Weights of a small transformer language model: width 192, MLP 768 tanh GELU.
Each number is 200 + 40 x the weight over its row's rms, rounded and kept within 0 to 999. Layers, rows and columns count from 0. The size before them is the row's rms in percent of the matrix's.

# down: layer 6 MLP down (transposed), 768x192, rms 0.173, rows 342-377, columns 0-95
# up: layer 6 MLP up, 768x192, rms 0.127, rows 343-378, columns 0-95
down342,105,200,297,203,191,243,138,242,240,221,234,192,166,255,165,141,133,211,196,226,243,249,208,259,152,211,186,273,161,237,180,187,205,242,158,232,198,280,157,218,234,188,174,290,178,145,222,142,130,185,154,227,204,144,171,192,217,239,150,207,162,163,180,256,218,133,130,157,172,202,138,213,199,178,223,260,156,177,199,233,200,263,206,198,174,111,241,199,186,108,176,219,217,250,144,229,192
up343,098,222,234,175,251,164,235,236,171,205,221,184,192,246,218,222,300,252,159,212,209,201,231,198,166,201,204,214,157,171,253,209,186,180,196,191,176,217,196,241,175,210,271,159,234,209,243,199,226,264,176,151,192,246,220,251,261,214,151,251,183,193,216,135,266,199,209,134,202,164,256,300,218,264,148,201,170,155,167,156,182,227,237,127,168,179,185,260,208,131,184,218,204,160,133,303,249
down343,095,250,202,122,146,265,236,236,253,112,199,203,124,152,197,177,213,202,179,201,205,221,199,275,189,175,182,170,247,203,141,148,192,316,163,147,199,189,234,201,221,192,222,221,105,237,198,234,160,227,213,191,252,90,167,263,181,214,193,191,253,287,166,185,225,208,183,206,149,238,179,221,211,179,209,170,236,193,193,225,125,189,267,200,100,159,249,141,151,197,184,175,235,216,257,169,248
up344,097,158,179,188,226,221,237,256,153,186,195,222,223,174,205,254,235,190,156,159,175,166,160,247,217,226,228,206,164,262,204,164,230,236,243,229,205,118,222,156,197,139,207,191,212,173,178,235,160,199,200,158,191,260,191,221,196,173,162,185,215,140,141,252,233,224,247,142,143,222,227,220,259,161,184,123,239,206,202,251,189,274,161,224,224,211,223,179,237,241,145,224,112,244,194,264,243
down344,097,169,202,201,134,176,193,232,234,278,206,111,202,277,307,170,152,223,172,204,144,285,253,190,214,177,203,248,311,204,169,291,183,213,175,225,247,246,178,278,176,202,156,174,196,151,153,173,113,226,182,199,153,268,209,176,170,210,209,179,181,230,166,83,209,198,202,185,190,151,197,238,185,242,182,228,175,142,205,248,199,253,221,257,218,243,206,245,285,188,219,223,193,169,192,216,209
up345,103,172,180,208,209,194,302,250,232,200,226,89,172,198,194,212,280,178,175,185,239,205,221,198,216,236,192,150,206,233,185,243,180,161,205,193,152,243,199,188,213,194,182,152,217,102,182,269,219,210,161,154,177,228,245,179,233,179,155,210,133,212,236,194,259,221,233,179,225,194,228,187,222,203,220,185,226,188,227,185,214,147,158,228,175,276,201,214,228,246,241,204,228,212,213,182,193
down345,108,234,117,165,177,243,276,230,179,197,231,175,219,181,156,241,229,240,226,198,185,214,174,190,228,243,160,199,244,281,168,194,189,216,226,156,214,230,201,213,196,176,246,169,227,192,193,141,161,193,170,147,126,220,171,231,170,199,151,184,229,235,206,213,162,195,240,233,276,105,221,114,220,160,250,237,167,168,205,206,171,240,240,208,248,219,131,251,162,209,188,223,208,281,241,199,198
up346,099,90,205,236,200,232,227,219,161,176,217,161,209,242,253,176,214,242,219,237,196,188,220,297,190,194,219,199,202,197,239,230,174,244,125,172,161,123,243,145,181,210,186,234,199,172,158,253,242,144,192,169,210,204,218,255,234,325,128,194,246,194,166,175,180,186,232,258,154,205,223,182,154,203,213,184,222,217,288,242,191,217,192,172,154,216,213,267,97,274,179,163,222,257,244,210,194
down346,094,224,210,264,207,146,253,229,191,170,194,232,158,211,215,186,123,135,165,157,195,200,186,186,216,204,224,227,102,177,208,225,135,256,218,204,197,164,261,138,222,200,200,199,179,229,285,181,186,229,225,195,196,187,163,233,224,240,206,203,215,262,141,201,250,235,149,232,250,112,196,189,181,222,197,212,179,249,96,226,201,206,242,226,159,158,167,237,198,206,227,229,117,229,190,233,234
up347,099,254,175,182,179,175,166,206,209,183,207,240,227,145,211,194,182,252,149,209,208,141,181,199,210,172,225,188,164,254,229,137,293,235,163,174,168,210,212,240,261,207,180,235,220,172,171,249,209,280,182,240,269,215,263,189,146,186,195,121,232,207,182,220,265,261,151,209,279,241,217,163,148,217,211,173,184,174,220,197,240,248,166,175,166,195,279,240,122,147,144,239,232,148,187,153,219
down347,099,241,185,219,208,215,175,143,186,179,154,197,150,227,110,220,302,177,190,196,237,250,220,148,226,190,257,137,181,187,186,236,197,139,203,118,182,202,158,181,155,194,116,213,183,254,213,184,190,225,272,196,253,237,250,109,194,154,189,173,180,208,216,132,236,135,226,181,171,173,147,295,245,241,159,260,182,158,159,222,148,177,196,270,202,135,225,202,184,256,176,159,259,277,302,235,159
up348,090,199,247,201,264,148,174,158,209,148,313,159,121,158,203,240,128,161,192,185,184,241,191,162,210,275,255,247,199,232,210,251,184,170,224,196,215,226,211,160,130,217,168,207,258,189,259,204,207,231,150,195,164,244,204,245,187,213,161,191,252,180,219,221,222,178,218,210,193,274,176,224,235,249,228,223,213,207,210,190,169,162,195,163,199,208,224,263,216,178,233,235,166,252,139,179,194
down348,087,280,185,207,205,210,192,258,189,240,130,245,247,237,209,219,201,209,250,201,165,192,205,204,228,152,145,119,205,158,155,148,234,224,260,231,200,131,162,182,278,251,184,219,176,213,191,217,206,201,113,222,270,202,239,248,188,230,229,232,164,163,223,245,234,157,245,165,188,225,222,176,136,200,195,175,196,279,234,222,183,233,236,169,222,181,120,245,206,278,199,172,236,260,243,243,227
up349,091,246,157,147,249,195,192,251,194,231,142,254,133,211,172,147,240,193,192,304,282,292,157,244,261,154,191,200,221,166,181,249,197,177,208,217,152,260,205,278,180,194,168,216,223,186,163,262,170,199,216,152,254,239,237,233,196,150,145,151,197,205,174,189,210,154,216,198,202,118,146,228,106,195,153,275,137,190,152,154,151,226,190,216,196,275,269,110,255,185,180,113,266,162,188,165,191
down349,100,174,278,233,179,177,250,192,172,179,235,249,243,133,228,120,244,215,174,179,242,193,198,206,137,186,127,163,178,223,246,236,159,225,235,248,198,208,156,204,193,210,237,299,154,119,171,195,219,222,176,217,207,203,240,146,229,207,234,159,203,165,269,197,229,207,248,192,231,273,280,203,149,182,201,228,237,173,182,170,228,231,126,248,233,206,186,206,197,216,242,186,233,199,228,197,190
up350,097,208,213,124,199,128,279,176,138,254,235,246,135,164,229,149,200,150,167,175,210,130,205,206,179,231,147,193,223,161,182,160,221,138,158,179,150,166,250,220,238,260,148,258,185,234,256,210,254,198,150,208,210,151,126,184,230,146,204,176,240,191,187,231,226,233,202,185,209,169,158,222,166,174,145,223,202,208,236,243,236,173,188,203,192,198,229,210,210,260,149,242,190,216,297,206,203
down350,105,227,228,204,217,165,125,189,182,188,142,206,215,173,152,206,301,209,126,229,201,201,234,162,170,185,247,161,208,186,274,140,177,195,250,208,167,175,195,215,205,214,221,252,222,155,191,232,164,289,188,216,163,182,264,184,129,262,195,186,217,179,302,231,156,85,244,189,194,211,203,139,211,257,201,178,229,227,209,259,174,133,202,188,188,211,272,308,227,239,152,186,257,195,227,279,213
up351,097,180,235,248,248,191,261,225,137,161,160,200,137,222,161,170,210,173,175,158,194,247,167,268,204,218,164,184,118,199,196,243,153,234,190,241,131,160,175,244,218,172,209,169,236,221,165,203,147,185,197,226,212,151,183,187,242,141,223,223,225,238,246,129,268,174,251,215,218,209,136,247,134,208,138,198,217,280,198,161,171,181,196,140,164,132,129,251,206,280,212,192,148,207,97,199,257
down351,097,171,157,134,208,233,241,249,206,200,149,182,234,178,249,168,239,142,182,182,218,225,163,169,174,215,232,211,239,195,134,230,192,177,195,190,208,198,169,140,179,221,176,111,189,129,235,256,170,232,200,198,198,151,182,206,151,195,188,207,272,119,178,256,155,131,236,161,195,142,185,166,188,211,194,187,257,181,160,237,214,144,195,314,185,248,175,194,180,173,128,258,226,137,194,165,178
up352,098,204,169,207,184,197,239,205,131,188,152,142,170,226,166,197,167,248,145,264,245,169,165,156,186,170,231,182,217,193,175,212,224,287,195,311,150,187,206,212,261,288,276,244,153,188,205,222,198,228,170,186,235,194,176,174,176,198,208,196,253,143,154,164,116,191,245,158,249,191,165,201,195,188,188,159,88,163,228,211,165,270,276,195,223,257,194,209,257,157,261,260,200,223,137,177,188
down352,093,234,201,271,221,204,242,157,204,208,194,176,196,231,140,196,198,162,204,178,235,238,241,280,184,205,228,161,176,256,216,166,158,210,269,207,124,243,179,214,203,200,173,104,219,180,194,130,240,151,255,250,228,248,163,158,290,185,261,238,173,255,205,233,159,177,163,220,291,209,227,241,245,186,176,173,151,181,183,268,209,141,126,224,184,209,202,163,251,131,225,191,244,245,212,233,305
up353,093,164,224,209,111,180,224,267,200,144,206,225,145,203,155,191,199,192,151,177,238,267,154,95,171,252,170,170,211,282,259,244,167,219,197,221,183,187,232,142,200,286,209,283,169,193,163,195,161,289,245,216,211,225,235,206,171,197,186,198,187,198,247,226,184,267,209,194,243,217,228,284,147,239,144,235,204,210,233,188,237,259,226,201,234,159,190,202,252,195,182,191,169,212,202,258,167
down353,091,264,266,257,271,204,205,132,181,237,168,204,244,206,208,204,119,235,220,184,190,146,170,260,221,142,195,200,197,220,242,207,182,153,162,131,159,198,234,243,177,219,226,130,219,243,193,160,210,160,219,152,148,212,234,182,164,212,185,237,201,204,176,185,236,112,176,224,203,329,143,238,247,201,218,123,243,187,142,220,203,227,205,166,134,266,158,212,202,210,154,258,171,127,196,250,224
up354,093,224,205,208,229,141,243,173,242,188,253,190,205,249,248,215,242,241,185,267,168,177,136,273,149,196,174,219,197,201,201,208,211,248,168,108,173,197,152,230,275,157,182,197,197,222,222,212,185,230,215,70,218,210,225,233,203,202,238,214,167,246,153,189,213,245,208,157,264,240,236,226,135,193,196,154,139,219,208,121,131,220,136,185,146,211,239,169,174,153,191,196,188,151,224,233,207
down354,099,223,212,169,230,188,125,196,182,225,174,169,186,214,183,239,124,205,192,240,200,252,136,183,171,112,214,248,106,196,216,156,163,182,196,175,227,160,217,180,208,210,195,243,248,109,208,182,183,237,222,276,166,110,146,139,209,121,204,229,211,249,227,209,188,167,143,182,213,181,211,208,221,166,271,113,263,181,236,267,193,163,195,195,215,239,148,228,120,266,298,214,190,279,214,118,181
up355,106,153,122,194,185,151,224,188,205,167,229,234,201,210,266,218,179,200,227,174,196,194,229,170,188,247,193,162,173,182,184,196,161,216,170,178,220,209,194,241,288,98,179,180,176,196,191,184,172,234,135,217,196,152,124,266,204,154,144,215,225,218,128,189,202,135,205,232,159,257,215,157,223,173,247,215,223,141,206,226,195,227,141,182,197,190,198,250,216,172,180,205,112,229,180,117,184
down355,095,239,270,215,172,181,224,275,213,199,181,175,196,223,191,169,213,180,229,216,170,206,184,169,245,234,167,269,213,244,187,196,187,126,192,128,229,207,140,171,165,239,162,200,242,204,176,137,188,228,173,193,138,177,172,178,142,285,208,222,213,236,243,144,219,234,196,147,219,212,165,174,200,255,219,244,133,154,213,231,237,171,174,218,167,277,263,157,277,263,164,246,237,205,227,223,157
up356,092,214,141,245,203,250,278,154,224,170,241,181,236,169,215,202,181,204,214,226,162,149,173,163,260,168,189,255,134,220,125,159,213,202,213,181,273,202,156,204,223,254,195,176,241,205,303,128,258,216,143,188,161,147,287,187,175,227,224,208,192,175,141,255,232,167,149,200,201,179,134,171,237,214,176,215,207,174,213,250,160,209,190,130,181,197,133,205,159,225,198,171,172,161,205,191,203
down356,090,190,261,126,186,206,160,124,229,270,207,231,220,245,189,216,235,206,144,195,214,246,202,220,152,197,222,231,202,90,267,202,235,170,177,219,163,154,237,206,207,157,136,269,164,135,247,210,210,214,271,195,231,225,195,180,177,264,232,165,193,215,264,226,177,249,231,184,224,305,192,174,195,160,218,192,225,217,222,154,200,206,122,246,194,210,175,189,141,187,199,240,199,184,188,209,284
up357,096,204,171,175,181,212,167,200,189,219,170,221,186,296,246,178,230,134,186,188,194,249,226,244,246,211,155,220,213,187,122,145,235,252,182,105,271,259,236,178,266,256,151,225,222,236,201,124,170,186,135,170,187,191,149,192,228,228,124,178,260,229,252,154,173,184,255,262,186,190,187,142,250,207,170,98,202,175,204,174,210,231,182,192,189,177,156,193,128,220,183,304,192,233,179,167,192
down357,103,183,163,193,200,171,173,233,204,151,222,191,154,205,243,181,242,293,202,272,238,234,187,147,169,177,168,137,218,227,154,261,204,168,211,190,146,163,184,286,138,152,207,207,178,227,337,206,195,221,230,188,229,213,227,226,177,196,225,164,208,153,200,112,197,199,199,122,152,266,191,196,172,219,235,280,158,185,244,231,156,244,182,180,260,182,207,198,266,215,227,181,221,213,184,156,166
up358,099,187,201,320,264,180,308,183,228,222,214,114,190,204,221,209,217,252,161,218,150,210,261,165,291,106,185,140,157,172,197,196,263,139,149,202,206,253,168,185,225,224,168,167,140,254,142,200,217,215,137,167,291,219,265,267,254,203,178,157,133,172,229,233,175,255,200,206,210,171,185,217,220,194,218,210,174,229,112,169,184,190,203,238,241,228,198,212,188,169,224,263,188,240,160,280,187
down358,101,230,198,193,195,183,200,222,188,149,197,178,254,243,232,261,225,257,191,190,163,260,171,316,132,201,124,213,199,130,210,185,183,145,187,234,197,206,244,164,181,256,231,225,178,135,172,184,251,247,179,196,189,180,190,138,258,249,200,234,125,235,194,272,184,228,143,192,199,187,227,259,169,197,261,225,244,223,158,188,131,202,200,171,181,230,274,206,274,154,172,159,122,171,231,239,163
up359,107,231,138,204,185,198,171,242,243,269,213,229,138,145,183,201,148,214,205,210,226,263,178,236,128,234,198,282,154,205,173,218,241,261,198,195,142,176,213,116,171,183,213,235,187,191,147,143,259,184,195,210,213,241,282,172,229,191,142,235,138,171,200,199,189,250,188,256,136,191,225,233,177,186,170,221,162,199,286,253,164,189,209,158,130,176,256,255,208,225,204,141,215,188,139,154,197
down359,105,225,151,162,233,197,184,178,232,216,214,222,218,205,285,193,259,246,197,124,179,185,208,202,153,248,270,138,232,211,187,269,255,210,178,139,142,261,152,249,241,219,209,220,222,124,271,201,161,182,176,226,251,145,226,207,164,275,204,127,234,268,165,230,249,209,165,226,215,283,156,235,134,167,197,159,242,238,199,194,197,265,163,184,202,169,213,265,241,191,168,158,230,201,161,231,157
up360,093,212,226,232,124,178,216,193,178,284,249,245,207,194,193,285,197,219,225,171,268,204,265,157,187,202,256,224,168,133,234,158,123,207,167,284,229,146,203,196,103,199,188,259,267,214,161,170,144,201,163,149,152,175,237,221,190,116,266,194,227,182,198,187,158,226,214,217,224,228,292,179,101,188,150,178,166,204,253,194,246,204,256,139,204,189,194,180,194,160,186,201,215,122,205,196,210
down360,095,245,250,237,254,270,176,209,227,125,196,218,158,219,274,190,162,266,137,223,252,239,209,148,208,198,158,167,173,203,143,197,215,227,189,193,198,186,203,152,244,178,142,158,149,162,170,254,182,199,203,208,221,203,216,250,232,185,266,176,170,224,146,225,207,168,144,229,183,169,196,237,239,185,224,241,192,173,233,244,241,165,227,219,197,219,224,248,227,243,162,199,151,238,166,179,173
up361,105,121,244,253,227,235,190,233,176,193,251,160,201,197,256,140,230,166,138,244,206,182,237,214,165,224,175,196,162,256,227,158,165,212,269,235,207,214,166,203,202,154,193,117,177,210,180,185,213,147,152,180,196,242,116,209,222,265,172,185,159,220,260,194,205,166,227,183,196,174,191,235,167,246,164,170,163,160,179,126,174,249,248,231,177,178,229,205,133,218,137,192,207,167,236,237,248
down361,104,266,197,185,139,174,238,190,225,207,190,189,232,192,188,210,188,194,176,143,219,207,154,228,183,196,242,239,270,183,174,229,193,214,215,208,202,188,210,257,157,228,168,235,221,192,242,60,180,207,270,227,190,171,265,132,155,173,273,205,180,179,167,208,182,237,160,138,195,188,221,188,151,142,197,190,172,239,255,242,205,228,227,262,264,140,164,221,172,250,138,176,219,228,158,152,175
up362,090,183,166,240,310,167,166,224,216,129,229,222,194,266,214,170,197,207,229,200,198,203,232,214,248,191,156,203,170,190,220,233,229,198,172,211,127,188,169,252,149,200,241,172,215,142,136,173,270,203,195,119,186,171,208,195,213,175,253,183,189,244,249,282,284,120,246,212,121,240,191,293,182,125,181,213,156,193,237,164,137,175,207,191,212,203,277,217,271,217,134,205,280,239,244,233,222
down362,087,162,269,280,205,218,166,177,168,185,161,199,187,239,142,232,134,234,197,184,197,188,181,174,190,184,172,208,223,234,117,161,159,287,181,160,247,220,294,174,147,180,293,172,181,283,161,150,158,234,180,184,209,213,256,171,174,186,140,224,168,185,271,172,165,211,174,224,245,225,139,65,187,151,227,257,254,177,146,242,174,276,243,189,207,233,207,225,230,243,251,225,202,258,161,151,236
up363,099,174,161,164,112,245,191,231,216,245,242,110,263,141,147,259,215,199,180,140,222,247,281,249,234,180,136,166,183,170,202,191,185,239,213,258,173,180,212,216,201,234,165,205,189,166,189,207,216,184,224,211,207,165,252,195,160,206,234,142,214,235,207,148,163,206,214,183,158,271,244,186,138,174,207,197,177,247,172,176,134,168,207,188,175,163,257,137,214,144,199,198,251,155,273,171,163
down363,105,153,134,181,170,164,170,134,196,182,262,199,163,193,187,180,235,176,193,191,190,238,199,174,194,213,243,234,205,251,246,221,235,233,195,210,140,203,223,206,136,239,195,268,110,224,186,203,236,128,158,263,242,308,163,137,190,257,236,179,232,151,127,207,151,177,238,222,144,234,191,221,161,176,275,195,293,207,196,222,222,257,270,221,205,156,195,215,215,169,171,184,261,168,194,176,264
up364,089,177,210,141,103,241,226,213,213,156,260,226,213,312,223,195,133,126,214,131,215,221,179,149,216,267,218,174,162,176,224,181,241,203,223,170,137,245,232,204,259,232,178,243,209,201,180,187,236,168,207,230,144,235,229,160,231,157,197,220,280,221,225,176,244,182,187,234,184,176,255,205,192,146,250,255,240,221,188,208,119,212,165,215,226,217,243,190,180,139,188,107,262,263,154,275,216
down364,094,160,190,247,225,237,141,154,191,220,183,228,192,218,281,230,84,131,233,207,161,202,149,240,212,151,186,208,128,231,237,235,237,146,279,231,151,184,219,280,149,148,208,187,183,149,165,271,171,211,187,229,205,96,217,220,193,214,238,257,177,141,209,173,216,206,283,197,148,179,255,176,286,224,206,142,216,146,185,236,238,241,257,213,236,232,186,212,117,223,234,172,219,245,296,197,229
up365,095,174,252,250,134,297,224,148,254,203,150,252,220,206,187,206,241,225,178,216,155,180,210,194,228,272,226,150,208,244,249,190,237,198,212,156,201,173,248,180,201,256,264,188,170,248,232,226,193,232,214,190,214,163,234,281,307,204,191,157,202,242,256,195,205,215,160,208,149,217,179,218,248,197,205,236,159,211,213,249,191,191,164,150,259,208,229,207,194,249,231,152,164,150,181,197,291
down365,094,148,188,192,218,234,166,128,199,155,188,168,238,176,258,220,226,183,201,240,171,138,215,252,212,223,206,221,166,238,223,241,257,157,266,198,223,164,265,326,213,237,213,206,179,150,118,164,226,192,165,198,191,224,230,262,215,98,187,223,153,213,174,158,144,175,171,230,70,206,203,189,179,205,240,94,217,257,222,144,188,191,245,229,147,220,157,244,197,179,237,230,161,196,244,244,141
up366,103,220,180,214,305,132,127,203,207,174,197,243,137,187,171,221,288,180,276,193,106,230,203,209,139,214,267,276,237,144,291,212,213,197,179,189,227,203,223,204,264,234,159,178,251,193,205,282,219,249,179,169,169,250,201,223,175,277,156,186,199,252,230,195,128,189,258,184,110,180,153,208,210,164,168,246,189,236,191,196,203,160,160,156,204,168,251,219,212,238,218,222,162,228,208,221,201
down366,104,212,141,181,221,242,133,127,200,217,191,178,242,199,210,225,208,237,206,146,211,131,239,216,206,196,198,192,217,248,155,177,273,210,222,180,183,199,189,246,248,199,221,169,226,297,265,232,121,224,157,211,242,235,233,191,159,211,227,141,274,161,245,217,172,193,169,200,228,210,257,192,184,175,175,207,204,186,218,249,214,227,173,259,228,157,155,179,219,241,98,184,168,249,204,281,223
up367,116,220,256,145,207,226,205,206,295,207,146,216,268,186,165,179,169,182,191,170,258,193,190,206,169,144,214,243,166,158,247,216,210,297,255,162,206,206,176,187,193,195,151,240,230,217,144,173,117,195,179,202,274,162,226,207,239,175,141,249,225,174,172,200,178,270,182,214,257,180,128,235,195,187,184,171,99,153,245,157,173,257,194,167,198,211,154,143,226,215,169,216,111,203,216,247,247
down367,112,128,163,171,233,181,154,224,193,197,225,228,192,170,231,180,135,199,155,248,177,220,199,205,256,244,202,184,185,211,140,184,161,150,190,192,187,195,222,170,183,238,236,272,149,185,171,93,221,176,213,248,252,256,211,223,109,193,263,250,202,192,241,144,250,137,154,241,173,202,206,167,125,159,252,287,196,125,189,209,309,200,108,161,182,196,253,246,175,210,211,209,217,128,222,192,179
up368,106,160,159,129,220,147,213,199,215,178,185,153,236,297,189,189,208,202,185,196,216,187,184,202,173,147,277,171,162,153,141,172,68,274,165,164,197,201,185,202,215,235,191,178,200,216,180,295,213,244,194,231,218,213,222,174,199,135,151,149,179,258,235,207,146,165,224,286,188,218,212,291,200,217,188,131,227,218,223,219,228,230,180,193,148,229,215,241,169,231,233,193,121,165,164,236,237
down368,101,129,232,163,156,126,206,186,126,167,258,208,173,253,238,246,230,213,184,132,239,207,178,217,231,165,248,102,185,173,236,166,167,145,227,352,142,179,158,181,237,214,233,208,161,207,191,178,94,195,240,241,263,263,225,208,199,252,258,196,239,227,148,235,178,207,237,212,196,200,135,183,220,237,179,121,223,167,137,219,184,209,315,161,178,176,200,172,250,208,213,208,182,209,222,212,224
up369,092,131,200,162,240,131,199,175,267,185,248,197,196,161,233,185,174,182,196,184,162,175,235,276,256,236,243,169,196,273,211,106,248,187,195,220,231,190,224,212,169,243,136,172,250,185,154,191,236,270,215,153,263,200,185,135,174,168,194,287,230,200,153,310,213,199,193,144,212,189,165,210,195,223,204,222,178,175,171,225,217,199,192,236,185,220,211,268,150,194,245,165,236,202,218,190,212
down369,093,238,140,209,223,198,184,250,187,140,161,221,199,169,228,191,170,241,233,254,243,207,216,166,216,161,192,242,175,210,193,226,228,195,151,248,165,187,229,202,172,256,187,210,169,197,170,235,186,192,151,292,125,174,230,164,217,167,285,107,145,187,259,83,202,194,203,262,131,326,235,137,196,134,213,164,240,166,238,250,212,252,256,191,158,201,229,159,175,261,155,264,185,231,283,183,162
up370,098,218,268,195,197,253,231,252,173,221,210,251,177,113,244,235,171,205,148,227,226,245,211,266,164,221,209,159,147,181,111,233,190,156,176,172,232,212,188,141,186,219,199,209,172,224,185,215,190,246,178,255,224,259,248,140,187,177,190,199,168,225,203,176,197,205,206,186,149,203,177,166,223,201,221,138,178,212,231,218,181,157,169,175,225,271,232,229,167,153,282,176,165,215,348,107,192
down370,105,243,222,284,213,166,168,196,192,190,193,332,118,203,147,149,185,202,194,193,181,217,277,195,183,170,167,155,220,180,150,238,241,164,209,192,221,247,204,271,192,212,178,190,244,276,225,189,268,137,152,197,250,236,151,189,176,213,269,150,180,139,206,184,227,195,180,161,204,130,206,219,192,166,179,177,201,254,186,157,157,223,222,211,158,246,260,223,207,206,264,225,224,175,114,209,164
up371,102,245,161,261,261,216,151,152,165,182,167,301,244,196,208,189,216,200,229,184,222,240,198,201,181,245,138,211,175,215,213,230,288,170,210,179,204,230,223,273,220,233,146,248,244,186,124,139,192,193,154,156,157,236,146,256,194,220,197,221,196,201,174,172,275,264,229,157,205,188,288,245,187,199,245,209,223,234,187,168,208,234,154,169,193,200,189,202,264,165,168,161,192,150,236,186,109
down371,099,205,230,210,192,120,267,196,144,253,289,163,192,187,211,179,96,179,171,155,170,264,169,198,196,151,228,199,204,202,147,204,184,238,216,179,208,305,244,159,165,162,200,142,82,229,246,242,228,142,211,188,258,200,222,164,254,230,215,273,140,175,194,231,212,245,173,194,268,207,137,217,181,210,215,176,82,223,243,249,161,172,178,230,237,244,313,225,230,196,214,177,180,190,157,205,270
up372,106,135,147,173,232,188,219,227,166,216,193,177,109,145,249,255,200,202,170,186,192,219,152,161,236,267,209,158,227,241,192,185,173,158,138,213,177,175,206,231,246,208,184,158,297,171,217,199,284,264,165,160,241,192,178,163,166,152,179,192,93,181,249,232,165,192,229,173,183,268,218,202,114,235,258,255,202,200,135,229,177,130,226,169,194,240,185,223,169,182,127,262,179,192,205,215,182
down372,114,160,182,206,194,221,205,122,229,196,225,158,216,243,160,164,150,192,224,181,233,239,228,199,183,204,203,328,288,229,105,163,163,230,248,263,224,182,249,147,226,132,209,206,161,213,174,184,215,217,314,151,218,190,242,267,177,133,216,230,173,153,235,243,194,192,242,178,143,204,120,183,184,271,235,222,252,182,200,147,206,193,257,121,246,190,215,229,214,212,193,159,245,176,246,163,219
up373,107,197,258,218,188,177,205,163,167,190,198,219,165,237,146,228,167,100,150,195,205,232,180,184,118,224,207,226,207,127,215,230,216,204,233,215,225,178,172,145,254,226,137,216,195,169,178,159,252,117,245,237,274,154,187,170,251,191,180,168,151,151,131,221,159,204,228,181,245,151,231,184,158,227,199,98,279,186,245,229,138,230,201,190,234,241,249,202,162,163,196,196,195,196,219,227,247
down373,101,184,270,229,184,246,204,238,243,195,126,235,239,173,234,196,135,149,235,192,257,242,200,189,178,123,210,201,196,225,230,224,218,190,237,239,238,220,188,235,74,230,193,201,177,139,233,210,190,181,217,246,148,225,187,180,192,268,200,190,239,244,140,218,151,209,163,213,207,89,134,176,274,223,243,205,222,165,189,190,252,238,272,256,227,158,212,221,207,224,256,183,234,218,208,253,251
up374,103,209,185,282,195,185,175,200,106,205,220,270,143,208,234,236,193,213,158,246,152,250,172,190,208,223,243,231,223,260,131,181,256,131,214,210,258,202,186,194,208,270,163,272,214,234,250,174,222,205,179,177,235,200,170,149,213,149,193,177,217,152,193,175,176,184,244,223,126,234,186,180,185,211,200,227,180,106,292,150,167,262,164,214,165,138,215,199,176,236,222,183,240,163,174,159,205
down374,103,161,198,169,161,216,247,186,219,200,218,202,225,166,293,184,206,129,225,170,220,232,253,195,200,164,191,277,162,244,190,85,188,201,151,250,183,254,228,277,144,181,213,114,202,167,181,158,172,219,169,164,176,228,190,229,171,201,192,222,173,213,173,195,149,286,216,184,168,158,246,205,175,163,154,236,212,197,191,272,272,180,136,202,234,231,201,213,210,198,245,210,131,268,258,176,199
up375,108,239,183,128,212,238,251,168,209,224,170,264,223,252,170,240,269,176,196,247,263,189,195,174,145,230,195,163,207,251,164,211,138,237,158,185,201,151,216,184,264,141,215,290,238,205,236,290,134,158,216,258,247,200,183,192,158,219,234,194,139,170,243,172,194,213,202,211,173,211,193,192,170,245,205,183,233,142,208,218,161,154,238,208,237,242,205,166,177,178,194,163,206,216,257,114,274
down375,107,198,261,209,253,142,180,254,241,192,160,322,182,220,175,169,191,213,262,182,166,312,202,273,194,215,241,291,162,171,221,179,238,196,199,175,190,203,172,197,243,174,156,140,197,119,235,164,213,272,249,191,128,238,184,159,199,259,251,128,223,207,272,154,176,201,169,232,227,241,249,133,255,207,213,239,177,194,217,213,169,132,224,180,188,168,248,220,199,190,130,259,206,89,152,221,224
up376,105,272,136,185,286,157,189,192,227,159,163,191,195,161,219,175,204,232,232,188,271,223,235,199,214,211,196,205,159,152,199,175,126,217,194,186,189,192,124,192,154,222,144,201,208,209,164,204,246,150,215,171,158,160,237,173,212,199,237,212,279,222,206,131,225,206,213,233,227,191,166,152,164,198,209,200,246,271,205,175,234,174,168,226,239,178,276,184,224,285,233,188,231,246,170,239,195
down376,103,213,185,165,98,248,149,208,263,254,257,219,216,195,122,186,211,198,145,181,210,229,205,233,216,179,179,179,155,263,173,261,235,200,211,192,234,230,183,204,196,147,220,154,161,265,218,129,168,199,261,237,183,101,223,205,204,196,181,145,142,218,187,279,194,187,229,119,159,177,162,202,207,205,237,281,140,127,214,245,175,166,164,192,190,161,206,216,234,163,172,170,182,250,202,229,166
up377,098,197,224,202,172,217,265,165,199,146,157,149,234,237,165,104,180,203,218,189,149,193,288,201,247,148,182,174,226,209,246,151,294,166,198,166,252,217,220,133,156,179,140,185,181,223,283,206,261,214,168,225,224,225,239,209,161,159,170,217,185,201,209,203,204,157,190,232,273,207,175,214,212,160,131,123,233,121,139,202,207,217,191,153,209,207,189,215,145,205,153,160,251,189,153,211,199
down377,092,180,230,241,180,234,144,296,221,152,177,284,179,188,194,218,148,276,110,165,131,194,127,153,257,187,248,219,259,231,176,154,203,242,203,172,177,137,206,179,213,158,248,235,268,272,86,211,197,180,217,104,176,199,129,236,172,269,208,217,209,127,155,191,151,211,191,184,194,124,153,245,198,209,245,193,279,214,180,206,197,161,240,227,225,222,268,151,212,233,235,186,200,171,174,239,198
up378,104,162,215,203,262,228,188,210,239,147,225,222,236,181,174,234,194,205,161,122,145,156,152,250,159,191,271,197,260,220,158,188,244,103,248,222,216,273,204,238,206,221,167,99,237,211,186,239,208,243,103,202,190,157,218,242,258,152,120,254,202,235,195,159,283,182,228,234,151,283,196,166,230,209,199,231,236,153,189,148,219,235,237,238,215,156,264,191,132,207,199,191,222,227,141,243,214